config.yaml
n_layer: 15
d_model: 64
n_head: 1
n_kv_head: 1
head_dim: 64
d_mlp: 192
vocab_size: 7229
activation: "swiglu"
norm: "rmsnorm"
norm_place: "pre"
norm_eps: 1e-05
positions: "rope"
rope_base: 10000.0
rope_fraction: 1.0
qk_norm: false
attn_scale: 0.125
bias: "none"
tie_embeddings: false
parallel_block: false
init: "normal"
init_std_qkv: 0.0558
init_std_o: 0.0
init_std_up: 0.0558
init_std_down: 0.0
optimizer: "adamw"
lr: 0.00355
beta1: 0.9
beta2: 0.98
weight_decay: 0.064
lr_head: 0.00981
grad_clip: 1.0
warmup_steps: 308
schedule: "wsd"
decay_fraction: 0.588
decay_shape: "linear"
final_lr_fraction: 0.0
batch_tokens: [8192, 16384, 32768]
seq_len: 1024
doc_mask: false
train_tokens: 123400000
steps: 6780
dataset: "wikipedia_en"
Each number is 128 + 32 x the weight over the matrix's rms, rounded and kept within 0 to 255. Layers, rows and columns count from 0. Numbers have three digits each.

# layer 8 MLP down (transposed), 192x64, rms 0.186, rows 125-191, columns 0-63
155137152112155195142119153180089083147133162139159148143078117132151134130146108146114169142116100123121116151183098169111073045146103128080165122155168099172121234208086136142134085116169133
121105145121128147179073120118152127155114138137109163114171146138229111139145109124085119167114202154150158145121143121128116120145122159161133127185130154134181118174116124071154118143084138
139096157141074077107162112074151088076000101189112091147154067129134036162114117116125116115130135128124077188138069182099137087150133159088073159135114132152217048198125144137074132189122137
064175124129129142092111097159205113089128105177138069224121114186132128105124094154124169124136108167161133129192145109148161094151185165126121204099141077097171095115126084080029127096193117
109122155134162103115084129187116111152129148126123099118117139180060122148111224165078090162087119123145137000119105129138118148117120162180186155184165180122192095125123172111102143166128115
064073112077131128194130125132152167176150094126142178156110101113112134080112091136089145134187123176139143129066157102119148179122159145133133118135160107121159184106130157142104129177138144
127135133145162166099102127174099113089142126194145102088132097141150169165128109135135091143134123090133123207154121156144085148096153127148160100162138128146144110113115119137138139108116164
101121175099104111097128103161159136077081090119145141105104081120174108096078099103165151124087122151157118137132131174128137134182083073239133132062184178128126120090090068122131158104109095
103118079167151160123198135129161115120194113013146134098215149091153121109112116144119081147074122174127161161094141128107159052168213151127124133160130099090167124134117137111052124060065094
126151114147097150124113144114070135156111133143168107136119131107129154112118132103136143122118139099142090126112122128121121158136150114133129128161128100154128129149113169105109170114164128
138151165122066152102132159106159086161074133144104152090104078150043089112095130084127128082118145113146171140161166139137126095107120117117107138142144110121090104148143165135091142057153168
109166115141092093125056123164188134088158180127140124153151160117106123140146110145110122183150106133107132193169080120143167121113138145098144174160138147112072132151071149149090132109131121
137129162103155053134113146110138145115111154073106157141139118113103107122150166124102094122095150129130145255112123138172141114106117136111124115150106135117188125114092145102136147103125093
123106129127112142173176207099126123126077160103132167061101155121087134203170106139133097117107118134098123000120115143178135115204148048159116154149098111111085097163195127179099120156123077
107063136119169139101202146135121118097142116100085082081111133104117127185153115130124150090124149179156174062021199179127132137158137139082141185122185019179067124125119225178162145143104058
146138115152139144061155156137096122126113113144171092094103112186152112147132156067116117145151136097126147098110118204136108121155123111100160111130130058129125130144050131111112121089125120
060133138127074138068104074096108145145102172160169093154098126130154142116104176163165123194145145120107118238125129165097108091054107114122163153159152122196130056147129178145100177107116123
174166134169145134079109143127152120114135096133121120136101127107182118145106102129140092127131132137144117209194140139121116170095128115139135095143117174152107119100139112109119130155099102
129144139127131111116107127113118134112124155132155163148162127113211129132120118130169141111124110131136115000149106146145118128072181107084139113117132138105157110129105147121117127039133145
125145141160099142120078141137098115108100108121115102117108143128139195152136079123141083142116132194125078145132146163123133105093118112105148147151056156095101171124185153150141155198146089
112086114148116127029082101083067077126116153175140126073158097157086099134142132081100156130115155121154170131142143151163122120187133145149095137115199172141161129182141099143135135150088124
113033121086103123180108141104153104163066100118111122134112097114128108096115140106093212091084163145140140223119108131118128103099145125110142143138137082077205132123133118168115120196137100
100176110098114156103126082129111115103156093095123150200032115095096067146168096031058108142086164158107118074137109116116162099152140036147114154135087112102132093086148161094096078112091083
099088132077121064158113140124145112145142082099111179152094115111150121088161154106079101137145172106103131250153099136161138108047120172149133137138067143122177158109103154169137128157181116
124163155152127144104094127126160102128153125165121137093142089123132152112117109110112134184171138130152122000104133145073137117192146138104104129097136110159049081163121130143107134120106137
102121145155085110138139139145125141191112109129078100166155137106091102089114115089120113089104156124127178003067181133150165125136061051139118112090130117139139124148155150109147115180164134
115148141129155152136123142136128104123124094113118109120126130128147121164121128116082116137102142124137154115134127129168146135149118110137129146127124088126124116136111123124143121113107131
112101088155084132088153132129143180078153107090142122104095131126118102133126139091128160121085154127125127000115121114163122092166110117163100130117112104126090159131126117127115113136124130
097101079131141125135190122146129116130073101134140100119139141121084155085141124148141121143091128152108139025155124134122111115159098169127115110142120090182151145148123076127177133177132145
159131116208129112181128141105079080107093109150111050158102138157148126155128123128113056090184160103125140188117170123127109137180187143147098135170146126098115104121096153085132115078146129
127113140159132069161173144139142136122129152113127119097146118140082156101138147107111128128161110108137143149093121106099120086125146121161116177113125134103164169088125147136121117097126108
121182114112098135122108155086104094130151135153161117100098131118129128163113129112138129163085114115126098000120136103095150172102131125119129092103099124136096116083085126156091159074102111
184156064056117149131147147112089095161091124170171131138179175142136099107135114107094105153157164173112134114114160142100120111197074129124094141037128088107169127168176061145195160139104128
160123158084155142131171124088126123120109136154123122092100123141132104121160127134130206094105197122122109242192116167139107101096083139150193119171122142123193122122098102131107092167167130
108132072111160157098134134117126105133163116149137089160134169108149116112092132132095120113094112157116129000187092153141100134150134157117153099123147148141153119145118147109114130125127138
140155182129065061096151112093084107132066161184113118110106105135090099120100119170160050098142126111086065158181120138135157120127132057122146157084074122115108103161129166126109143111188151
169109091100118085132124105121127136163108196141165083103132175104175125097189080084106129134085127101113126059123132175146158093207147071128103131062102151162156109144105132142132116120072110
118143150090158127081087052099133098137160155183176113113146122128123194102116172115123114134116175089113073223166155133136130122092154120119136116091104128146134180179091168110117173214046163
116096096107115165116174084083119171119172193150136151123150136112083159113139148112158148107136155121154075203145108119124113148078118109128122124163133138102102124176054127120098128109167188
122106125203166224121119136126150143076172120124138137177200119165183122157088084137106109133099134136097151118067147096140185099136092093074091113156158118129162119138161117137124112137117116
152159126142109098073157167161186117124165178109109126087169105105126123111170126136105158148153159093124097023114131158160128102094112112121134153163125096162148140133148157166093156109062119
119123165154114087179096151113155073118118122106157061059114127089087088192160150098097170149080138069092147101190084160252145117141142112111158090141156085125174121150108138147124160121139135
152112157138052113106102091097102203143120173150134149102033084089131115005126135137150163109089152055120119118050103212167160079165164099171138090176147049148173160156129097100142113162121125
152055135108114130051140175096049030107194176094124186133181146107175115113147130121103068107091184117106176150077177119098174131144137179055085127106073102144107155112181152148139124146117174
094127062095077159078140164157127143137172162117167211108144142140134107135147179108114171095146151189126115117159146088104086093200094153090187091064050175140084173138151132227146079106056109
099152104181109129135151162095122158141123172132132116062137180185106160167089108161143118178128146096137080066136183144125094058109115123103150204090119163105088111157161153132139148135171062
127103110056136107063174153107134093149125104146058101093067105069110110088117158135153203071111154107123107085079174151034107221140144120109139095112157072091179167078075082066077123177129113
082111143176150129097153088115119139107187159093205042043053098142103148138102174101181093126062111084125083029167143121160138094127121133151125120080127106115123136135163163112125164072135101
179076130154106152154106133131148139130116108096112159106150123102130114122161142130108108111088175175130111241105101103157132090142104152140104143164118120127168125121116171132134182131129150
134108150118089160161089112096069120123117129095125103080161134107118180112098089122054123168132109176182038133089161162132119055132177168062119079139149138146183135119132091210087157092047117
156128108064153125129157137151148147106132135166109154145150143131135145127120161134098093158117116133143123128138133120108139122104130115143125112121105121083151143103107129101121136124140121
173102124141136137106130187124078117115070161139118110116178137148117141153112107149088129091131119126082139018097132130138163122161157043133173168118112124139136086172117169157117172179122119
146110111084105038113172141147141151149104124109179158158144189119093080106105106144170158057044115084119121100108127171133155087141143127114126139145140096080174183136141135130118130195168139
082125108152113082170199116183149135170130113197129131130134106125050097151133136173135101109112114114084056144203094090174107105098160177114135128096041217109100098157164156149154101149141163
148129103087062181108144071106134098147122175193132130102057138151101180150128114063133141099069119087136128063134113146181151096135167128140150085158130113090093155102134117143153150112139152
125123152119140161132094099098117134088116131122118147125132117120111146138123129091181117132137149156113077255159125109073136116079123167096125083146101125117080105103130124115142120071126151
112168120137131105109134145158122105140179177119122150172085103116123083078175181175136128140103136135186109146141143119134144072114106156147076104144128143173103164145132116083129127137167107
161051131113193126154132194083166066091116116059100038086112131138128175124103092139153182118173080134114185120162148146116142182129084135098132130136237038083199103130154164147115134161152143
131138126091117155106098142126047146133111131135139128111072103141103121099139120128111133096153122119161117130143125149119118149132160133136108155114141140117141135123139138134121098151152158
130132112121144116098133120142094110144146113166140138132069127168093126164141099092149108109129131135168113097145168135123121120066143175177152166104154104140097132142101123131139146104141151
155113144159184154121068113144114125061162175170189123143120104106114126124130146075153123150102154105128105148130110099105149156102142117170142120138137116149143081106127138100110102083096139
128146133126116111098126148112149131141143147113121124099150147113126118123123101134126135137140137127122110147129141131155132119166111130127141129131121133132132161111167113128123133137125118
091247147133195102145150086115105158115176151144171134144109140141141128152148134090127176044101128101144112253140156172124074125102206234139144086177069123081095169150103146092075144141133041
138132095117125130073096112097150152120126129156082115061125128157138133123101132141143137087100153135133105105140157151099141157231170119139136160112145095066140203076113140102069145169130071
155127157101186184184041127192087161158193139044078228128162145033145156120164149053058124229138138086169197058066173111038163149061109196097152084217010093151144097099109101127210099083185205
042141173143112116058072120101085167115081143149141134081131170158150139186154122085121156159140114119141123143141127116066119119144123105125184120127136128143116123152146099090134060109122101
058025113084136114120141124141102132152143177145117139107124136209140132133147062113142156145113128161153186133083114120199129141116160094085147125095118118121117128117114120131134151129104106
# layer 8 MLP gate, 192x64, rms 0.214, rows 126-191, columns 0-63
126105125112116107111181122182087123074156140110113138132116103112134163079139154067124148098059150130107113133124142089146106144123127111083042107084120153128119135147095117175115068165134145
120176141101194136112130104147116144092128131091089132076146155050157148100119117058102136150103135080147074080136121153101200131153127199139058118124129130139128123174116089133198088173112145
083186094129114154122140088122209124118119129118136079189140107182100155102117139166093143146147093162167142120172166119134149107135175121123131182136122096109150117092120084074047173130177098
144120000146153149102153104128236212149136119112132158110092200079134130118156092131157108096079112135141168136074159130110090093144144155147197176144085071135124180131057128112235106098186144
113143152123154176224166093113115131127159087113107119156151205112149138119086130103108121130131169150089152133098132099143139108156148148159124173107086137087119096082093071101128117120088106
088112114152113117114121059104149144150122111078095147135128164131134085113116206157140151132127145145102117107120131087076150159107173190137139088093137135148157106122182134054098150144120137
152131119133145106174178190105119100140183159171095162178109141088128126163164144111084083119171128135079127154106148111114134103136176156059144121138098077095142137168163169146163105141139169
115111076147128203144210146135159136125179093038146104112199137103148129105144163143124109128104112152135154119103185139135139054157179140122138138115132082112111122145116135132057144082081099
136163134154103109110110110142077155136110146119132128141098108141138122145178127096148116096131161117110108122093123117111115169144134122121128105135105116129126134170145159139103141129127146
114050115112169112140150056215131151116166099093127164165166167105167083100115200181144112191087108134169085124123141092174117141155154138168142147174123115165137200131099127150154166164156120
103170112130086125144110171092141092116092175083141114172138190104160130163136073170070131091095204139176162141124118102073151116125117134115135129153137099140119108098108115130146078123101125
095117106072141103224153110135083149204135093071135179160119157168109087115139162146069162090061153119177129134127132186188064058179104201117068071123075122095130151115109122149097134197188088
136125087126165151177139092112092152165138129088123184114093131169141093133143187133064167167115101100064117105091083116097076067153157121174088122156111127182148094097109150106081086167192081
124099122132162126108115115141178130070149214069098155057151131076148176133173142125149154098099106165110141125083202186110129137102169199073155168151140079146106158104125150166141135195108046
089114132097101111148181123132126088130142168218121141155113107141128119123147098136114111138145130116122088139107164072151130120145073126108115094141128164143113139110126097202144146147162129
135124069109152088161141146148154102116174107068107106116154158119101092119186130088137118030131086164118203115098137073174127157175132159154165114104142106111130150074149092109127103131152154
134101096118065142139135132100147115126168157138104109125135191099115158146066189110064087152121170116143128127090112105141153119156159126124049169126128160118167111124097131106086161134137139
232211142146219133127095141146124069095127136135142234217234144180255141060119080083243172139028092215110153000223127156253006110000234133051224046195157128163255056118084134102139152000159142
142129144095079131101133141145106097120156069130109114115134146128158118148160076137143053137118124102072101124124127115151141162105135106129077166167117151120081166151149111117157188154186138
132123051153155118128136179160098119170157150136147111091121148121099115107129093122120098104123151072135131134158092100143102131146103141180160113121131108156078126140074149095174103094190183
143124088080128091168155183134126190150141141120096166090133126090102086138168145103132134131103153160106165123113077101184091125063146216148138168187119128143182116110125157155178108171177143
077138074124124147131132110093122185179094160110138182136135144070134221090079128188103124156105033143190126106092122125058134127116086196132139122174122143149143111122014129157125071172067171
153107086111176074170142145133164122188109114112118163137133158115125082127177164102130205111082173243090183132138094154169113082110118181083148131117082172102136168163103052148196121178168113
098195148131113115125225179105142161186116066123124148131084156050136121163211153150142146094120160193088106141132037156086081132107102175129145181174041117090150187193160140144152155211181093
061142157146097085118088150147094118137104129124048116164204153122107105100113120107140127036101110138126163121061125127127194117124086137131117141113129115148125134093173076142161135147141159
121129145121119165171115137129135106127159129104129138125141141141135128120106141126104130142118128131135152132120140112154150117149141140133141148134110144135136127132101131108105165128147113
116102155152114124136117104119108109156119121103118139117143128136107150114094151171146113079122114174127089112105136148108191113178133144105113123103177190081081151095133120166163165120156070
083092152184101164105172097067091173203136077127137120123112085113137141115060156131151114093120172128097112119141074129104131117142109163114076105157102138103115158129099154065131119148151191
133107143117150130115116119195127194119157119088118160063106127109111131068148139152137166127063111170135106129140093128115136142101061137134163168061124136163126113166152115124169126150131087
121105137139095098147119140159110119185113121087132130105130142169152092121112113139149109110112156122138147137140181127094114089144118147130096071110119169115127105143094076124100127114138122
111053054126104101193138127112116029168122166146040177125095132115093129148144162144086100069136186098143135141073097143085182087095092162175058144170093136100135194066155139226068105173142125
119126076106084163139144140053158089154097140168104076147150072111144166145117139046104165084099061165129144106131070122103121115147170142086098120135197133077118127153157132084114139161117135
132122115100116065211152164187150187164143140098125160180152168112168107121141183113034141131084125190178166120076165096117152114153175161130065181132035137098170167193157088180131151176133137
151061073117111127199158112121141058119131081199033119143147113147043080090081230153040123146128140136087090157100143103080119091159149204159099153169139117138140164109196129212116120182141112
140161130097165178248115078094182115141174093093105189108147158150101156128126172102129134154106188166181132106078156157085158125139112141160124134167132149098141136115131097135153175115093121
099026090186035093135079150129133091200080149170100137078129152077133098123114140144110110059138154111129140132063133119131144123255098027074087123077143132119146101151187082093132130179112081
157101071142092152229213149150161152125117084111046133133117146129131046112119105116096105089147122156114188120133074089124107170167094092187138134163125102167134093105138071107168069120198121
082155047198060151156109112161187133137102108142105108149137107110117144100123147131100074139103159172125153136144158114155120111117106173204158141088092115155117110070058028151131103172133133
081113125055139215110171122146143164095125126069134125097201105138167123168095102142120093157128104111042170125106123126111156081158106100107091145106108103147131117086174100127109154126128119
094140107133093065104184186170138121115097138084136149147145134149154102149184162137123146103096155116135088123109134092130108094087115154085115127122071121154179105095140169161106042144152110
139128095139120167110198067130054141162141142144103165204173122144166151105085116094089086139156123143126148120118236154082148085130155152178067123106129073151097144102120085079162103127162132
118117141117093131116121047087092192078151116075179142129138116064126144016193113092153168145040137051174093115060181138114218116164184116128056124153133084119166163125115104149088102175085142
101169125132137114190138101160195198153093089166131100145069137117101108124140121119145180120146051156156097122182099119169113116121116055178152127163170134102113122132076110154104127118134071
077119114154049093133131140140096110143187174143142121160104173126152139135097125100146170086116097154159129105150133056104106106120121127094132159129122212050104227074096151155124153153084155
100161103150087102096106167108117118138162094120140041114156103144156113185132096113104118108109169118111114112174105148132129037132133159121077180076116162110081116119126105076140194165125122
095077131086144159150135100113154096145113114137043115111132058061140136058198083124107120101068160142143099123057205171169152188157104130140100065181182079157144158080109074115069078158104075
158113097110146109145134151158123141100130138115054206096185132065183163085156102055139112140170128185145094094096132149185152154147148121122115133127154145121150158091112128172169071204185102
102152130085134116149173126116118104138106143077153163166128116087139161116125119138099155126074150159100147122169117160123180184099126094105117082170095182089165137145094103195096069182148089
106167154150101104150146141143117195119196132180111178146127129133118093133122218174171083138149096130146122119136103074119088159099108127129112170106110150096110208082212156136147165191148109
129132158126112085129149125146169124116126139121141087090149149183134138120101094156132133135115139134115151131150104151114102118136141134116132128122135112130112105120118112114118133134128102
098168077145143094140128091131118110164160116089113139139108203126119142124159114105141122144118157109147104123143148083146120084111143171137111119127123168100137169079166106129175077091169106
127116152069118078154172193128133135153140158132116071131144128115146062068179152150060161085110075170109135127156148138100075115124117087114167137150079193155133148124176114136165179144116103
195105141114153235087080124095108125099125107069107134085123168198134125106095116096127181139138176123117154096089137191100157144120088124151106158172168035172137162127107115097098174107093101
087096114167135055107093146152168136108119134148148108146126118123130122137126107183105115089118136079159073139149122066126115136130122135159139170123122195101124128155123164132096169125133053
129103087174158114149173163166093143144162079172177086132126141163122116090143125114092124110105124089118173088161101149191098092175130139146116134092115098173120134124109057078120111153127140
089080148134111139164139142120166168114134058081127115095105139138122150148076104076161122112126132105070132122112108127143136144114156107143153192115162079131136095120117160188153126115116123
063179135206081106093117077160083170170154147158130177143129114111136104105144156119100070131129171141160101120131113107125100066133148151175100101109056199129069146153100108114130123122123141
121117115114113124166128114119074154145165121121136135142118109112131102125156126081122118147128145145144099127101143082122124128142128129130135097141149116135142141139160105179121102127105126
120148156089100099152133129128162136146150149118109138158138159141103118154139156141136115095137102116101149134152127141152137127093108109126154168124086116149095134139079124082184109128136119
085102099192136085151131117089129169152128103112097120132142121086125114134113088148131106142129144133143106119107133118153145104161121153126172116161170184143161101142153159082192119146156159
135111104137143120127127140135175123114147136097119106117128162115124128142120103146114148137125126136125132133135110120139116132127126146120141155132124114118119141150120135150125130128126122
124183131165211124128144081129119137145157172139165136125103126154122144146197135130108149087115141110115115161131135200128068094116206196127164115167109099069080166162120136104093128136175034
145092173112130128149134115170118145149113111159166138181146124076134133164146146139138120165123127101077109127132106080139105113128102131099135084122089145191115062142143115170187128119131157
108123084126229141173123084173099210203131127042139093076151087141147150077140106086077146161106145183132113104108110157138214128164147148120099094107112133130149114081114130169155101248205144
160063069157122092165164174150143120171167136092082138146161117154121101127134156187138106094130093128091153143071158096111067131113128166093100091153145141154120141133160139169147169151170151
089060097142086121128166134108153155182139120160115113127117138165089131120096140165123171143136216103066123134124146132145076077151096130071098128129154153161104128195134100171140143128177100
# layer 8 MLP up, 192x64, rms 0.195, rows 126-191, columns 0-63
145124125115120164182086128089157138143121114150115156108120184120173140172153126092100130175173144135108179133132096127116143105167086116180159088140153129101158137165103098096189176109081145
178138180137066106047154135077104110067016097121145076120162078119145085129163158115128173133150097099125077141135095170140176130179149086131054078079144134159162065144070183126137074159092148
049075097154134162103118087168071159129122113142119158106111082084174095156182159066155130200118163113072106089111179134114068092161132201116111067111158155089130165100188181177110143161130137
137132115134088124166090135182140137173162090118128094108072140105140116082092095200139052213142082093116181100148173095181127147105191111115112115138193156196146077050126086126093134101058166
135139037116164159166140102184136139152131166149122097162112111141129140137132121138173114199135090084166077131117115083154130147123139161084112101161119086168129140093169084157107150150180165
115081143127162124111122126101145152170135185062090155093106147132130186179101105160129117145178162146166137130112127126096115129119167171170136139174154157138090128094169139060126153129172103
137094081169137157115150169138157130161138102126135101145103171147095175148115130182115092109127133156161166142211127102118137172140131170132185127150051066171138084128079126085126115042141148
098120112132095111105130110159121159197120160124166147128139072115141120133123087070126135149104129121122120055084179113142151108159179151085122112153124174105141162105169125120145102228119088
104104170119115123114163134115139117135111099156148152160150117109151103112118113110152148121115134112118139124108115117155163157121099144099138158131144146126121142137113134122081149136080120
085100102148158093105109144139063125117088130153098095162180109170144123092157148195142152119103255119126079146121107096159095106155114100106144159103097177167131101179149117148102131132165086
129161142121133146122098116066117126110096158123155126115171115123146060153155077157107188105060150100135135112063114120128177176129086113101100084115137143160071155086121132189135125128115131
156092155099141109207128152129049093144092111103163207157116170168117082143166158170087174103081169088133129152162112200172088097120069161071125054122060078121133129176096169154116123138175108
135080195142053042146095228177177128092084162156098071064137109112107121159159046138161148064152110129156134111103102141180139149149132103080137076116166105101112134165145111133129179143060107
196065122099180185118199154118093121144196130121153100031101112219115213150165122085076146114062125157117171099048133171178144138113158093120097132059156050149086127215165183130060139126119085
144185159125135123113137185155106103118124121156117143093085047153119089102142130132166138123140037135132156124120135062148111118122093142158084112144136166132098105101111129093105166097128122
155113074117154118073118117119162117075120158125153068138166104098087069150164128113160131054152175173104175142101126081197150123138140129169240124115128130102146138103155109063136063089108112
140136116113089156114154123057128100085110162149135099132148169141116145143091193117064101150108188118122153114099096137136129125156137108121098138109143126122149056133061139106125141110141158
125111124122127130158156081115167149119136127119100089092104145102051122129152136162110116119155137100045118255146110117092137136140090134156144134128110111124125154148137131131130118161151106
157115197132178113113119099076145131070143150156136141158132123121132129170105131109095120063137144081158137138125132185172121169125138117138116167118186107171100118141094164170118107153122121
138199142102177072211119109147168158147135104129137084147100150112142146144157122192114138138142041141071098126172116111108120152097086115069163090190135133101094065141155082149138087131177115
090103157166116126191203170115188109121119046113111090137140147166115095126136154100053177156095149140076135141135130151135139134140094074121123132112059117083164118180149119215108082112069117
128108178215115127152146086132172213126096113130143122151188084091120122114099117082125142165117139170097116142140069141092132091166111089152131175130123216089214141183135095047185112141129058
068133124122140104176104124163092098129148108155093200142107154090097129126177178156084118136126137124102092147172141118192103176114090186101123110081000151098145166130155133202134123156136168
152145163146119135071119049147128125058146153146163082083124207180099119144109110113122165174159131058158070121050198106129080088154133072156125151073183110175082095090030155119140101123131173
161092057058132174146181132088094160138127123112173161109100095131135114108118081137106112160141163120078072079163146094140106125129128108132106172125114141142131116172105144177167130139101139
121093121130140131097124114095143107121119108130091120134155120138113130125130108102112143111097182128160122124133111096123118102121109138133108092128135138111124142114136137132106115133114147
113141096106116137140159131140146153118155147108142116087101124094143091143166128087097140171129137102161178102136111114129077105115129116179112141148101078157163103106125119091117101147108170
155143103079146094128099133144173086106133134129136100159145180160127058152186140135107143150117178147143122138126164120129136070145160103182187152116116149156124137104141057211083157115170141
141135078209127142156124156107167155168127148091124093100114161206136165125101101145156085131161120169144150145158126167129096070148180137142128090089083107105123102187154147102102129094136112
097123125113106125119149141122062132115116108106141155139136150139114130140134178138105103138069099144115108132158133115150151123113103143073117099108095148145106113167127128154135143130168173
027076205110133122093104064145070121157075143160123095050164139082154237121156130094127113122171098138197106126156113130136131131145099126145095070143185163143113156161133113142120051135053180
188096094118177122121070127133074116149171106155144155174103219144116116071137096178119124135138140137109169114136174115127161063139105088141180092105112152211148175119146107155150167130117156
185118130130147039165146124181167166150092177112113120142122164114147090128173168134106154124094100143116195163137081140091101110104129128147144166148063130107172138189146160176187102139136069
080164185142098150109077145137102221152111217088164119069057097105167165155198104078179096105144117124154192149105117128159164158165097045136062116064122075126078086085103064103117097106033146
180160119105123049125082149085120076147075131217159118155155150192123134099158100169151096080152128076137105142179126180142129149140037096126138144131092193163112111143106109122170122108114107
164145212083187196065162089111075158108151049024133068123086106153130111112127051121088128113135176045118127106137152137134125123109093151131114109163113122143116182118086094166104127120152131
133114098137112159107188144128139154123114051142103100090089156171134077113123064127111108159104127129089182147220099140143071144149142146161177109093087091132122119117143049072106110072161111
163189105176168125138102141127128134089113074180090086078143078151126128152111151114133143107141083165107163119107098130069093200153124129125167113119097092147096111117181170169158121144147094
113102103103127148170144075065136132115119087122151137172162112058122130118162080107124096131078162140172141116053167137125187153075158132147150120176177070142206099127162131138147144137065110
143174112143105088085141175119142132169142091132157094103190095100141120110132141110135099115065104055102103108147091097152099101121072108098146053132113123181101096182111181122120114158125175
133131135138100099120125179091157090082035108141111153140123143093179191144129112173096105135168094118083095133163172162095157118104140081164089089089099041157168116122076085100144079095110164
203127194167099154099092122117082121147125220152091136113064063109093104110187130118124097101125188100148144094103122205166117188134097114187110095163185076127121142136186158145165127122122028
157165143130122128161121150165154068148149126113135067153087159191121138116107136185137134166165075144175139220125114120146099130066130154171171153120086147150067091146145145058110139050151191
167153149175200114075158090143107128185155130140112208087166152110105094116165193116094103170049165230115159112141108135098127088148129173161089102110047182156157130167163144138214126137149120
110051152117203113120160095203141127158148171097128165181098069127090112113107154081085116098144146138123119120099175110161137118132159064165152146117129071118141227110125143138128097131108098
149099145169108137103173095076080084150138126115133132026031132162109137065114174121163139097106068134175149084144193132125103184123113141117131113096157131116110159151161187228163071125132152
090100097085154116090129104092183160163121180115152091080117066118116126134179085202099090061101166138111101124154137143108095087098118153180142153104146085089082114056138118087053107099113069
131061148174114181193146172077144111143111148096124163145145152131145108188144160141055122104102204128097139145089126138158138106126100139172128075155092127139113124179047122158130151114136166
081093133097114152150187078188162127106148126085188082115157132204144128169101157109096130222100150132200117139105200115113110103174121083124129124096185145122091133102108181124096163092093126
124128146134121097111156120139107114132119130071135100101134123101121092124118099111110137128095128131110098130156126132128148138148149141081116105126103175131140140130138160149090133136090143
078177091143089124119116160110126120178152094104133117120154139095118124062027104123135102137140127162153159135157138185100064073109130135107100074116127120115128163166113120068165155090111153
106140145123083132109155132096126148225135089091146121115100140102137077178132161177101163131133152144108120146141043109133188157125154148121133137104111124030113122184165080102173096150201128
127159136154093079143119119138125096185139072165159084093110163129064086154114109188178106117129001119187095164210085095161062127071125131101152133122051179095137065103148128128112146053065200
051142192138145116180136083194107122119153079102115115161167162142107148144124109145108178214101109120140100133120138058150134108096084132110149151107131133137152118166079144120126124164109146
126123130212189104111140148162072100112160121199198092128137123181141161121119123084094126121138113079095166130207100123180068111162127156144143094094110073156123108152131090081101113124117172
163135125117127155162142117098180124185158140175145122127094173186115160147089135153145140094163144107100188133132110137124125112144142110136172137180121155118091110163111099109140202107120132
127145086142104117131115099091138117086105115133076130102113134162157102090161118200129079151215121130135097206096115103131117121088131115135130126142097085163116134155079114103089140077139185
134116166146121147123141113126130096121144134162105140177109107142109117106148120091143133129132137137137125133109137121172107141118157161125132177123097174134116145074142122126089129138163131
140119128155146128140107130145107161116112115081130127077191118090158127101099148137102124123127136112117154124099100116096147146147084080115104081138170124131142134102169106133162089109135144
119122128173135129097126070094119158142091139094087138104150158146107120079138072173134147124150064165167110126167110107155082129138108156083153122154180159137131129149175115077122170147106130
137124116112140130161136112116141111121123125165124140153127135148131129140115133116127141125144054134129145124121114153116119122119129124136128107165119156136119130106121096141130109123125120
103120094097124109164128107150080202138116166091163158184178161064160060058190099101090178089120110126106147081078115175116126109196155164060095096120161138099231144174126165204126077192119078
105152146145109095192114140104140116122179147128080168141123127126075132126102133112107116138187142118097115167126127087147128132104123086135138147149148178105140155163136122105107148119091200
099117151126217196173030163130089132103255087061094230124144184067101143183104150071092096171118190106087183123046124066101107160111119183116136142194076128165157079119144058125141095107155196
162131160115085126128127117178147123182155103103092120111125082154109107146097143170179141089096066086109103130141167171161148135119120201130103143136157116165131131071138103105120202103097107
193163150087141119117143145188117093098074098061106163185134092103129133123129115116161156086132131143164121139117165090179168099106149165124115135153137171124118145164131107180081172146100148